{
  "rope_fraction": 0.5,
  "beta1": 0.9,
  "final_lr_fraction": 0.1,
  "doc_mask": true,
  "dataset": "wikipedia_en"
}
Each number is 500 + 50 x the weight over the matrix's rms, rounded and kept within 0 to 999. Layers, rows and columns count from 0. Numbers have three digits each.

# up: layer 5 MLP up, 1536x384, rms 0.0649, rows 414-593, columns 96-127
# down: layer 5 MLP down (transposed), 1536x384, rms 0.0574, rows 414-593, columns 96-127
up414:520464552467467493473540506519486503492495509551460563494585494597478522545524482468455499453541
down414:527470458521443451554471426483513516553512493498507419606522571485570374495450526528442594478482
up415:571424437520490510560574518490492561568459493500497586505487465513473504492517464568450581567519
down415:531541498547484468500412512363537538525515485470502486528514510504436606545526539432479503479424
up416:499507539468490580574417558504474485589531507462517570554537451502590516538479475531534452615422
down416:503535511432536536511392547518547513420541540569481458420612481509573535499478472432564568476497
up417:498515472527540446503488460500430499490567570538532471453526532391492537539497519520431456460497
down417:503454448460488419506564540495480489466531537590486596508505491539547569484509524554589436507671
up418:421552508502489459514472549454498527512525506415495491517472533435565505577497512516397438491470
down418:442534515503437477421580416452474574540514498474530523479531472467514488528526419428507476506465
up419:434471464499431497490525467532454539578486568543448466492474483550476499535396480482527519504452
down419:430450533437504491613462588429461487456534435504445576531579520462535570377560461454483467484506
up420:525466529505472527480431525526477525541487554547529561547508430432447538535615554528482481521415
down420:512473492474408476488588383496475507517491534464535547559486530559472562529525524486539457600564
up421:486453533424552498508393568586438572512486434535449490513437481491561499536470473531454442440523
down421:547574470526502573538555492526460576591461550581440459508470483558455579507535516480516556573482
up422:492539502495542499577460535579406529546556373530432510612420421482439539643459492582428648473549
down422:533568420603482448465533479589533375496549512439459416476617537388494546536447616538469542518540
up423:477457574481503467516630474521472540496535519578496556449441522540562524536525464473506436487403
down423:500455481553533468418456443522442521417498442544448505542483545577455428498491522558547447521565
up424:447476600484481550477512474508480520579450544554454505435472509465551499557547548530435587474413
down424:506475456537542500553453522521505518449550485482497518559513468549470362500444475475477488502581
up425:543515496480463489616457469519525492543560503499420441552479507415500525545571561563484573575523
down425:491534570540485569452507533542539562550511567533519494393451462555584503485515442426500509549527
up426:538421528410518519440349472525395491591492468517511520575539534492541555571530541504545445616513
down426:553443487651524491508519458498426532495493506539530418451500493668514472454501530491448511509471
up427:546532498541483513570506558551423477515514555550497543475404466515505545524544540492423465508469
down427:510508480476541460488468507497567527436486579522484480491514474494537427567398527469498466508576
up428:489404510474488542520493467509402517486489496572510526515644500474529512525471477491529578535564
down428:475540555525589465546528468516440561490544451595474439449529564474516448533421451548456392304505
up429:459414511473499534467558509485481569526506509437497559456453420400514496587557488547466505599497
down429:494514473608494481524494481535460426526503589539506485469535641463432417490546513494591532542507
up430:466461449487566589522471564516504510480614501518520500496585515448557528523496427493552534575496
down430:456457530498490481487517495495600445487427500517421544496506534563438374521529483489508514473578
up431:531518494552370553471506465558504523479561475543439480600545499546565557583459523582572520572514
down431:522445433425465414483483476520543526497596464433501482535513496495561558464480478490515538472625
up432:514407463470496532534554583551512566544527428546443611499534485491566525501538410488484534480518
down432:507494518509513538518499463427545456562582548489481515507564490529575480524486469455450468464497
up433:557447437501534528606397449476464495476484481515527509487424468415486513502562467483428491567455
down433:472560525428451497480497455500491456502399482492519541501429439560475445564551489563556503423560
up434:429535495423478523540602471557509511494549453520539478524526494521500524516462417455542510474468
down434:505506540606363511438517475504578425549510557522461598446657520504435542460554517424453400571595
up435:432439553467585549473483493475454418592537572474472594506502455462482516541457527516528509470484
down435:496416587532603430584445490400477561573482465438515503534463513532544436518473551524521474548479
up436:506452518540452548479522512510499536513447506491422545597492483475429556545557501482534470524511
down436:513521518391501499499497500495518530519525509459468511490481541608547449524468448500371507394483
up437:558502427417535533440376542522460556543499526541468580514434504455543516558477486559513532567442
down437:457520511480452520483597492586457522586569528483558496411530524543386523484542477569488538475525
up438:542573503484530525582496437612485528457595456534476497556545451458549512602526394591447515494474
down438:402521508461476607405392442437492451508433460481487436544483456520506490496440509480481489384441
up439:526490519526481494556514526659484594481523529557490528508453483521506535512482419535562466477447
down439:531456504518502588480413403478495424462521575486539483501571502467526518397429446514441510523540
up440:516480510510543512456537544564482578478512521485378603510528534539506555612517463632497536449490
down440:464510555507496551409522408452472569526424497509485435451541558470440458577503476500454487488519
up441:551525477370632488502505572542453603511494525518536498467395476449593525538538481497471468481502
down441:527509449455483553549532472524503454505491585454476499504485614532512544456477474474446479437496
up442:497453471436495558450505606542449457554472511571536558514582439533477515447543480433508517561438
down442:428551488555538440438603458459458488485514590443460380541474475426401448454528444410610555474595
up443:502423563548530540490540548581355472561413438520438565417575454415473545570516559466519511525530
down443:563583497481457490472446442470574554516579520442438481537418502493529436422573497475473521493438
up444:518467439520442360554609498603416561481583491575505526486501486506483556442519457559501428613516
down444:613476580496548618534551477576541612538496527532386580460515568465482525548632516489512484498565
up445:503468493464505521528475597566402586423581355587482526572578535453547551552565547515451549481552
down445:550423492511531521665444574597449584526514547545447510471463469528434519528487568442510487581538
up446:478489544522461502595556507529478569514433475426414467544535442451449512539542512519569375573442
down446:564510513477419516633430506489461467440546530547452523506507526489517558438469438515523463528498
up447:555534519462351411568411604578478515513462609432434509562460488481429545487520487473477445589490
down447:553461523547523525450509457489455496566526519515529476516462529394563533394455432511469523494549
up448:568459564428504505543525606492511505489477404474408579570499473462561596539547429451438424509423
down448:520525571505434537587516430383553459408460484502500570565488407504478463530547371492447544553503
up449:514453510529561437514397533490486499562475504448466494566529580442474495551518463521552513516488
down449:527493544399526472507563484455445545578406477527423388530442516567548276540573520340522471433560
up450:502520542431428535478493576540496543546445548479493482515470465527531493599571524511446558499458
down450:475533489527537547573532488433547528528526505502492473502476480498467538427479519425518458533531
up451:575541586517476545589554474473461571606491548475438524574558473486470537560477465532520532530498
down451:360531527475499536434452509476484514477571521506533579533437548533535506458478545459449534529419
up452:541551509468499425449500564514496524538466430541469525508573458528511535544525552487526514538436
down452:465527474496526492531518555548495527496551519512523518452462468426447494446535516445498462533441
up453:473433473475494528474595506541491519572546475485490618531546507419563480587546433612480476586432
down453:518465429472553522526534599500493469572553542521583535562621476428411464503531475501497460498504
up454:421480405523535500589499480535507444524538520451507505512468401362581580556510492597457520446520
down454:548554452409563513566550516510487577572406602456474497529560546585619558521489483558439519450468
up455:417422531529622524451473527583445540457501483566500616520617557453436569539487511463574452499552
down455:536538481521424448589537508470520387547456528424444529507511548527464335499510445487461517431499
up456:475469490466561539486443524438438542478393558518499537510552456559471531528583547527488377519444
down456:468378493501479473516542462535440473557596487628508360470577478551404532502435347478482486577504
up457:543548600431548466512504532551373482600462476500459522452554491540457501501447405521494441611446
down457:520582540404386487585496409537608546475609505537473452551518494544608317609459563527515494492439
up458:416403549419476549498456632535461533576479472497399602501525500454630584485470548499554513491474
down458:562545431561464578550459546559503490525482590553424538403461504476525494458506571493554434562504
up459:530501453486574559530476467545482546531497469476527510456481430453476528524586501451551563479503
down459:504514463470526486511434489484490296495463529451510620555473562594482573498564439550505547590515
up460:527457601535535565497450462437485504579510427441455504611549469416469490517483462578479568548455
down460:557547418505576456500439460556523496481440515547476539488549461461612563506509495517547604511543
up461:525559531567438514494435501435519498499493532452494605503532522583471551557501500519527494518517
down461:501574476514518579459515513486591511513430503628473505454495473522461455509618518538528484496509
up462:547525450542494512596532481601496524530511544534380544553606494550496554556556499593476542565546
down462:541516508510481540471409498471499523544468384457497526448494532528483493459498587472536541562490
up463:523419544451473471594487555604466537543537490515449539588558501447426548505579437455489419521474
down463:494514470474565517484478460407500484510520496658508473491488619470474492421549473471474567423370
up464:542516508464481421513531560559512536501529470544498481517496485493593491480467509479502500487518
down464:520461502461517556498480539516455441554458554500509552591464502504491683584532441407490488531525
up465:504559485498491525542474553512498480500541499447465496609503382389494534521483539627526471525477
down465:529499472549497501388513499441512573506506453441503387525454435478561391517506498482444486451530
up466:473527472517566464580439571476497485497470457527523597449510520495487574577393503517510500466493
down466:527573510492452446478493483502491470416554443473457371601480474494560475469456604416468515559456
up467:612514459379417579517403525527456568549550521625439528539546413517627529485425486460451496539522
down467:562479529462476510514463469604518492400577519352516466493525402437497499556443470473452521518636
up468:539504476490505481565403531452453486476465495439512443520510497461490608574556488555471440538440
down468:487520609423430545581548472576532504416444525531518430509488446524534475616529474539552477380523
up469:529448604479504502535530611564464464517552505549475443450530483462450535583508526457518449549439
down469:515425511511554513540515558552530492467423528541421544565551506535478526528535515543518481506619
up470:513539481496408461542548496499493623523556549578534503600501443536595495551488474511488511556627
down470:465519491503550531534500491552572471447426514453642511465592533495476461473488467472524478445602
up471:426476528549475565514409536441495468534515536447481506484516439506436595508473457488522487540608
down471:435498545500524498431412495572500500540525489529562523480515462568546399600530468558442528513453
up472:539437499560563503527428523468448506473559504453464532534438495540584555486548530465408481465525
down472:413448470412518483422548483459311497558539493502570465493568481417540396497569442451512493601472
up473:551467472515521550498464481508430527550548447430492560518483466485541496496543497557579503474557
down473:518536548591505540547442524404557405501487497464426508478523517506522521607435508465597456481415
up474:457391506456461556517480580516504486553454551576458574609484451489530496466475569544491455455548
down474:546451480440568497517479521490467542552523498524497543457350521482489501446432424521512472498510
up475:428475488511428424564595480542461462533535509539463460496465445441463537557496420579438527576457
down475:548439547459447504543496464517429545482403519458564516425551472473544383495438574443536495585435
up476:465499497508529496459553536550517489500595432462518479509442540431496506489551429558432528534420
down476:470399499434503483534488423543572512485429531450514505476546575487519456437505466494554461429593
up477:514456581518470492550534561611415460526482472445465451470387557434498603478404476529548491516482
down477:605519430516496521546527518477488511548487477450452547441581581426483455471489513445514513527599
up478:568471534459498488512498427469472445524602495566510482429490555478505496580484518506508481552432
down478:562374589469481550436492561501494467476500540553482485512529514580472500504487490447470516458570
up479:508449457515599493575527468484457412622507516488525463449496507461574541501411526414468416461450
down479:494513503501461483495397506541526556405443505510471511560509522486527521522578545525494518490489
up480:502448577469473437421473524494341549599494504517430574504435470466461515519458529576516459534454
down480:533556558503543502542438519425510449451555577472448618471491527444387465483428538477532547528491
up481:523423634448461522496515566566468502469523514507480434502562592475539530495552395439459487576515
down481:485407537586560437542543479642506533547402582486484571532603566451554486468507543459424514592550
up482:436385517504413547456583556571471521469539474628597548525526526468494516505530511630436575480509
down482:537529459443356408443605591533615565433590463485494475518515517456407444420442522468542547438575
up483:512513423416504530563540534500518501484611512524444440419510476438536543477564422469378590497429
down483:500541506476579542501524478532673515370469485509529497481500500478533480509451554497579451530453
up484:437543522530500607429511461501531468534492492524519579480537548526518467513515493538442574520476
down484:530447471443477429554492514478494526520503583494448405472493549529505548546510486492604495502521
up485:503430510500457539551419482534472587589526442529519566525481486446562507498537522430504523543438
down485:405494556493548479479526461552491536683483573604606516538501459408535467470568619436499484448534
up486:519542499533528500435496573537508520520416415558517507574455533521514516513445440503445489527511
down486:476447512503489547472487494485449545447535464445531486516483455526467502493542529414605542525534
up487:507493534382469423543516498453489609535517481483360534516428361447396521582525416532516485487546
down487:528489569557511439498453457512519445563507478540543427467592559506395375478539476509478520437495
up488:534459448480535549516517431444417477528520518526539460597525534498555534566451517587515549473531
down488:503494408578511558536449522409475429635594469507607501482530511520469376511498556583479533440483
up489:546435566528478482514567503600410536516543470557431395563516477423545486576509549525456529521436
down489:555449553465459494412555502538542482516542547558590533511431479496465385527508533422521497573551
up490:486437551503471492529466547523469466514542444517500520495557524469545575515508529560457446533558
down490:467490499491577554547595517503496498556519553501418473532472532541460431550558439511486586423452
up491:559547507427540488497447530552441543555489442488547549480621537546556496562488492432502510539545
down491:462604433563492442454488400491473423409534515444429551504519534587509539547528483483521552513495
up492:523582495500523458491527479462456515505509500514499516494526468445434564539448606558482414505491
down492:516589506501493463483542496450600542437458486497434450508481490539569507415536431494549495576451
up493:503505425445542421515567573512490481511515577507543505465518541501464545540523460568453477545456
down493:494507504440419545589444582444438617475597499517469464476508503492589439423471428520536551489442
up494:604490562541477537546418566539506478548482521498554509516491474541497536465460527472490453575547
down494:497498568390480473494514562453462504537500449492493484509505455436556409511520472548415573407447
up495:573557508370516456463526473599502507483588550513484482570488530506516527504465490542433563517444
down495:514452436558471500573512502504565472473525421493491410503501470492450476518500463472502446472594
up496:458467534526537526548547486617470611529511471568423435444496445536510492501461431573476491511461
down496:463542530487462457483537485494424451501529519464469435539445430544477420537464545505476584382463
up497:493480468519533499438428496454456536479591425502381515518476348495466533572490534466517512475582
down497:528453491441573535527560623607504412460485646466538490426547526544522481454615460454507499418554
up498:530508552485498552451472525504482568490501529437453551480433489509540505514519459457481499482553
down498:487469416519529484537568465522526478513435469523417504529484600504463505568521551574519545526506
up499:513440506570397577450461561453494468522444431476494515477516467485468532513392467522526437526508
down499:425503476499563562519381498447499515473453545481565435464471538465529584472473586519494492580494
up500:454550470357537453502512620572372573602472551510573432521482473545464538480557466478498472543413
down500:463523414456572514518458541500472487566533531549487498479508529512411572425549550446457431539597
up501:514469501556455624486414601559509581549409464529517505557498539530507511491486512506535495523547
down501:443522540521556498504491590453497506516516453514473474501433549422532472517480542522420526454512
up502:490446510469439500533476460507481462543531460449421535547516459345449507505494523511420398578405
down502:448564527448523517464582531470676504568536516567551483529461544564558470485523384532480499445495
up503:432460524493489525458465472526492522529493566558518434505510489486518497557502420574487405467475
down503:546539493490401465562395490462505472443497492465525541435422514547532506465456576503514463490433
up504:565519508538397533467559469514499500492463441523504462489453461451544534515601386541496503516457
down504:456451446523496472439422505538511416396537511491498506469458490471502499385507471493546409587497
up505:476478439547489453573494456445482473476568587547443470457489381503519509501483485659472568495558
down505:615449496503583341471587512506584510340510563501545536521487510455539480498503462621454513578438
up506:458505567506449453567578483541504468564479516472429546548444492445500527481499506545591410521529
down506:505485485495533491452475560480474567393520512523508485466485510530472471524529479523470476474490
up507:540545603481462642552508469502489475594502517529484591487487477511529566618490504475459534540479
down507:467405491509615492488383491469440545607456557548497426499572551371465586503529466466506581423518
up508:451552410557455446538538545588454490684559503484553546512507485501503571481516509522511444501560
down508:453425522453518584526475548433499474487542408512475514531472538498458479459568499602555484434515
up509:542525494504531449582454464500396517574520462572550432530576483525450491492473487483498487549416
down509:560463475549490562515550510495396430484562546501547461468499570465487482470569574516588592477441
up510:512505529451495439495593499512506502452506510527462474570502500546564513458497480542496532567514
down510:468549490528528476520509525416640538510495523419481560534497532545539447583507567498518495469505
up511:550557491409446550431550531454509620539436520518454449486438443482499465443559389483565496544456
down511:477596423581609500520444447525468451581570513416455380589484478482505618481536522417516461543509
up512:499494448494453467503453490435475475487562460501500440512468543418475527519500484528475478598555
down512:516516473473471450501464461494540467473467491440464502508469467480510461507444516572467481560427
up513:534561554451495526442456563536505499483523473493526557567521560480562530566397523552481488499533
down513:451550481435542509457499446472513489506431534582511429526537562554436385506561453484423499468419
up514:537457473553456495536523487531407587548493508543444472544480520481521505567522461557448479603535
down514:566373542551445532603448580575431435437422536543499448525495465539469513556464590507476532479512
up515:572526583531578511505497463478432518623494451493519456554583376425558598483352448471549458543506
down515:472525426366559457539495527559475491502495457509469544419514486581424670480436554484566436464544
up516:520496570457499422576514525515384577542487537489453568418475464491570623505483584494515488486562
down516:491461523564530460517538529422430482467556482532428571604459493498419460440483543539558456548565
up517:561386528483454543462397457559467487538479417506588526541537512397470534472480489472538467486555
down517:468595449464561562529520483478433508461505546476495483445479566524551569474569558462485585462511
up518:489541541460508423401468506522474488622438520579511477600585495453485550548501476449470446571445
down518:544405503583371520443487513537508422467561470535493472531468471481528501463473479528553501422600
up519:477481500553496494447436587488467489580480443426501466477458556580453559499448561434559531518508
down519:456412519461546506524492513494479537514404466482467529442520531498464551540549503492472608471436
up520:548502477536478538491501437488504537559480477528503418487438456488481508491595520546489493455476
down520:498526516521476477512473592507489496473506493456495579519556573573536463523403492496496562521522
up521:600547525476453407498562436505516528577489447496452555506491555382463478472471506512456495493400
down521:486395457466476475468489467455501501495529408450526474577490495441512515554432516525611583517503
up522:533473407555486443593457544569492440460436456552492617469470413372506518504538507495474461488508
down522:484493437594443416470476496539516518516464498502501607472451495505562510510525543537546432484582
up523:493482522549544557459498515554367481477481522582505518573548464462497567594539537531460426531438
down523:517532497446464426553523469524569520490544386527514549431486512521546484448383472549496535540541
up524:482418541453486454507452574503401505488506401506464511480478517517592518512556448554446416441562
down524:466509447563541565512549551544520558547460632478507506464515479483512535461594497442594533457498
up525:605550445417595466439525504478458631500611399444518501659576417432479534499489397626513527519524
down525:571539503473575504463458484500482482571502584566472443543556543442583497390490520493422534480464
up526:519533490425567456488502525562456509609461492587502539539518493466486538502526489456423435493398
down526:467646487572531588495491497469538397550407648551546469495431548472666471505601431507572470568608
up527:487396582471411620477504451528486580562499598522561558535522488433572581512444474432436476487522
down527:503539497489473478450544516445467345543529480415451455630480628507466555509460522458406490527491
up528:598514568405533534461540495580482563486381459532493463544483384533577563561530473532432452661475
down528:500478478587500569464440481575466449536463540423463474530468478422591575544459508421449487545574
up529:507435549440466428445529471432476515503487487463516539610475531514546549475555463494492491477511
down529:545549468515484563534525571468621543548460437537467513459574590502538526526473466556494529431477
up530:567598522383541465479523554575460507515483530489459512593615478423540584514466466584454546565513
down530:518386591547476508489527458587433526450500540401499503518505534563480446487532578460541445484548
up531:447504496387478501465497560490477444530479463579522561449589541444458515572520546527508588505481
down531:472464515487503553439577561480508521488520486479514472474563582459564515413477484540541524530468
up532:458320461531434465488507536513474494489537426559406519555433384545565477504473479539537545544563
down532:476553573531509594541367422495623516435512531458564502384506561465419290479513464488458441563428
up533:506569480418455601499476451492478516528542446514540533493428515498563533528550568477470483554477
down533:514481552482498442399522557427605446433386488448503449563528553532459492516481429569506486483403
up534:531502576513450501498531481520521438606420543464485472505485463494505535480402468568482518599580
down534:468433505469509456467517521612481523368515493496455520503452488556592487500608584448516498478538
up535:585499480542521519537464517516518519513545561485507572484437529477518504502449482443502491519430
down535:531479486540541585494462491481409402498424591495503464485476481501500522472576467552442497440491
up536:486504577483605454482534465545441504532572572528509580462453415376529539498491564601519580490458
down536:546449559509436586425559497537545568431437514477575473516517468473458575369512402511599469420475
up537:520446474530447477515457473492501520518441527564476546517458439455600535489495397562550398521502
down537:521557426575463454438532503489461589575590561533459540450396518420467601448506571590463503401519
up538:425539485461479487550540511452512497506493559395524390606493571461496492517554473566527520443458
down538:519435556471493499479527487529528515535573461583486586462482510489485490509496509498417546514497
up539:534489474444478463501521496498447595553509458439455561567526447429435540533588494523495446510516
down539:438546534470582466479529408484455549569444518494466530526492652557540500411562583508511484528494
up540:514472576404548592522578451448426508631453567538427585503547569476634586538573409465523551474468
down540:535589530521579521429404474529422617430512461530424507499541472510502481505472538516414505495587
up541:524393416540506489501395617551441427540528470582429417545471422522517573612547527511431447557513
down541:481430433526497464395548431498495545460483497391575511470504527503400380468535527511548503488483
up542:425463486543443523499479435433495506493504459501399425555493472542525544477566463535546500551548
down542:515497492517481490520471512478516548526527578486477489598537386466498586569453525502528503469448
up543:541422472423545483457524493547439444588539445485505528516472540418514529532435558572466495489486
down543:472505523470478472576499535565496526500524573473475524483506447526443599559442535414480593532602
up544:608549500492527453526510498558466516508563503560577534513451421566517555498478544450478428547402
down544:571450483617346431466552540566557433530479460590506454448492520586518380474465567483597483415560
up545:468482435415438595481477509597480621533553439606487540592498473491505522564546455510467569479489
down545:467543440425500419489495474425460519484525465558524525487531461458562534598482511583522449486565
up546:500477477519479548522514533513503490493538537493463556452556504460512520467569516471463472566418
down546:513542503496496353504507544489284493430511485505435500545457479516417506560440527493505495571524
up547:470493460517462439489540544477477439499552468519470551546477501496557515498504540507438558495423
down547:518477521456508556483469506518456405558489555429507486536492544472491466491539484445524547520498
up548:547491481526530561503510521541500517561501563567475519468488465504526497503502457488430533533499
down548:473486512471474464459543510486401479476449459457558522484514516503545630520468574511530500542501
up549:611516471562483508561516459436502576560597496561406516504502464450497544489497419553524519531475
down549:503349510481477463604529425467539537476511519540538451508466476462487493512551438510566457482505
up550:591536601483454587559443513543469523501586546607494500506518529516557580568658527523472410588505
down550:485456565457510527492478488576515501338531488502487429484432522520402466509504554638389506457543
up551:498517516432510465585382508447490476451512477576430577480618347472590519549557458459503614480522
down551:525491550495543447544497421464549417460490526545559608488476506438501528483582532557460481481515
up552:515488495450510579472524553544478481453462524539522531636576385487532509539416465486417434550554
down552:523586529618452505474500514397527594446608425508407524550447505453484484506445513513436469520514
up553:448457547515524528495546608695391465469483462510516528488570424462496556675448535524419499467475
down553:517585499556564482487438559423578513513458558507473575511502600498513430524409546610623403567474
up554:519455453554509565471404462476496431538543460558578466548461492506534497447511457600440557510479
down554:479559541523486459565546513571515541510502557486426571452554579529443497497545581479526452561530
up555:583404559402542565457547530615427551548606473508487491547448439436572512477516500549466588555453
down555:448480458475499447541537523480605569471538486496505483583556578488444413537468460502557487512528
up556:473537488450450577473457527489475527524506476548480499488377509502488522494499492515483604465480
down556:523475484556526476528530437402437514474516517575529515536460482382486384421602529511521486531497
up557:511504534530509479606490547484502578472571415501537550479363471392529521509486448452473454558528
down557:494494520432504488495533489515479497506484547558505452573586546548497602442596478498471550418483
up558:529406579503411435521412489538490525556447475506538536512524474481529529505539461509497423528461
down558:426537476462508482475575568535476461508538498485502511482465445556511492463504468500518544361537
up559:555532475509554567528598554420429633585482473486546496547429429404496554444511313543521453449503
down559:478476489635528476522386470561437470485624489526545508490559511388476448500462430518396576476516
up560:501466583563408574503571463529408479485457519589495502569434502479525570505455527514515554469517
down560:519536538406511494536495512412558514550508517522519428512505515589488515474442549502537552473505
up561:478538412518497454530384472556487545576542472454503547490492471502549537506441546514531459524474
down561:520494607487486495497528490414574497470453479558465554532499495452491466479506501506547470497500
up562:410516520561481517611584514519470507603578495487453578516627462416487451526426528436475420571554
down562:497569421411487472495437471453589522424436565461460510481469474458518526527534647499549508560410
up563:585527582503492553590596493527480565539549491499453435481484550453472544519555440463487456494475
down563:509586529509425606558562530562551495505518501456415471568426465487576424474393548452485447433472
up564:463469406485520453468522451564496485456510467486463505484514451516540495545506438545491576504452
down564:518445528462499511458502535540506508559574472496526593510532444532468518568472488504454525473527
up565:483463418424555497552466483553513473506559529514548506491429496553529547534424494512528464539387
down565:571474435612466479535501530474594513454506496465568576496552499471511493477473501616497492610547
up566:520495540453465456525440556582471493495505480543538479556574487530444555547554505505508454523497
down566:458507551623482526485526454426507405555519470452533490410430429523574497458498434393455504469476
up567:518489505502516510564487527464459547585529470441512501567537412496555538481516401480444481526519
down567:476450522481444521480499456465595549533637498471483526439475472484437504420425471487506473463518
up568:460445566606452530430535475610422449465516500586508503500545410448464547543575539520514490501597
down568:513557484442536516540455453393534577531574446495527484543436514606514433494482574465442583513450
up569:592510533522484429527395524575394534502511507576467545538455369500536527607471610500447507461459
down569:535412540593498458495516491542507478459516548443462602428547589438449626604564510524582509478502
up570:484505478509466486505463493586482468609506496522522501544503510440490518498473565552507436534480
down570:494527459462471448470538536556465589453475506445481460497470480456499538476497535449399629481562
up571:534504495473493517536523474458492510518535506453498514500442476459484532503478516437538548467533
down571:469508548498521516489483494587494510533501448546515415489518559455508534544514471481483423545426
up572:563490540496447486520465495508478575569525480523464519478482511501584495484459568555500460528546
down572:412486537549555485505506468538459478475475530458506502452459502489491640480451573472506437655615
up573:475410516409447521538465558416498456573543465569500563490576509490456534576551450514568436614568
down573:550484460520503544528605504535412514475497503507530473458569504520447523463618396453542495493544
up574:454542441456433522514549529557451503533527528508464460454569524434553543581495467467530494419492
down574:467451614469448486528535482535497480505549483512479602490451514538447520452500512384463454442482
up575:489525530511452512512564522494505503431576511491491430562472514539538494520498424527411524492594
down575:545459442486463473432508429415480447527496470474551484510471522504497510522511507530587466519495
up576:434538551449458454598411506502479506489456388489462583600484493443462590530575475601431536474469
down576:576441416539526513416523489477410617520569523494598518556467521486565371578527453497383548497455
up577:601462465464475574434528457550458534622504471460478522447552483504550536476484530483551571506517
down577:479526509466539482560479485537479493540478528488499421573558477512468466491547441467467462530574
up578:523552532558529529549518454512382492433544407588524622508476439425527557561542489402515452529491
down578:471470517594608520509455424401576482490539458535509549451461404456471509491427508444546419436523
up579:429526479534450486600551499471505552507381575535537510549564569548577533529462502446436427480454
down579:469448404513416526534477430536480459494571541577540578488420371349483627488394439466521538581507
up580:563458497503471483529420538549508492550501575527502473625500543445509536549586452560520529506569
down580:468574551426517498516468475463595459426498531468461490530494519516554549449526493459429581468462
up581:619406483473435377460570600471510493498604435545474453467412452539517493505404399551443473455537
down581:551458494524463541466469511432605423496465549512612436531515466638460519474507495597503496502546
up582:514421501467541489496515481463457494490472481504516465530473501437567553579534514579436559500519
down582:482622512601478485481527515476516558494545401532496503615483378555504540510541603466451482510394
up583:506548540497544519474457497497453516485554482471503520536558475517546483570486508471507521511509
down583:495588491482461461557455492455536603484509520520464460475472476412557540481546433494601506456420
up584:541473474561494588573593522463455469567482471490457502509537445556469468614411455609468627496613
down584:511519505541509488524458589522493584442521473484527463528478401566381517492376453440477433525541
up585:494438475531478466477452540572433550520513524517492449528552525568523538655520509510458427503563
down585:500452443431440445467424459378519509443516487444488493492453491422463478409539441517558471542445
up586:455426508540485441484474537578520549522539490501509461491543524478505510544550419533503440528564
down586:496476531488510499524493484492565520503463458531519524492483418442471510384487461527530457526493
up587:482490523457402498406561531578508503478589526524501482444468525455530542491550407472509508517486
down587:477473495432599516552492520552468536569397510435513524562501447464477477511470561519464490511440
up588:545526499442527474422456540585452536470538518528547447521494480559554540456579495502434557481408
down588:499444491439562482492487481562498527512485509505527491504374491510515394471482521505481574547577
up589:498517479530432572543402562486517484524547392503480524516432460452444522537458508508509433548474
down589:501475546523494505455531505482712446480517470544485502478499546534478314510459452533526540503482
up590:606403555453516403517535556597469481470532423440492597438527500511550514525547438433457546562377
down590:580468480572487500504482438534452538496466523470521363578481501587572393514489378446442429378416
up591:500504494463523459631528507455486504532576533530579470472444493492436523423482458371460487537428
down591:483466495501524612425469566607458473534442528444481430470501474550502589576477493535404555435525
up592:497448414481438462486411537577424527481471497452483366560533493585527601638450496548463522542463
down592:501477424548544482462500486529484492481430474535514465535489459487569404478544434507549561479527
up593:566499544575514518589521573606427517538499480464461507432435561502587563481455547483517446540542
down593:553497442571399495497512592558529527592543566533496547451473668514590437525493477502535397489511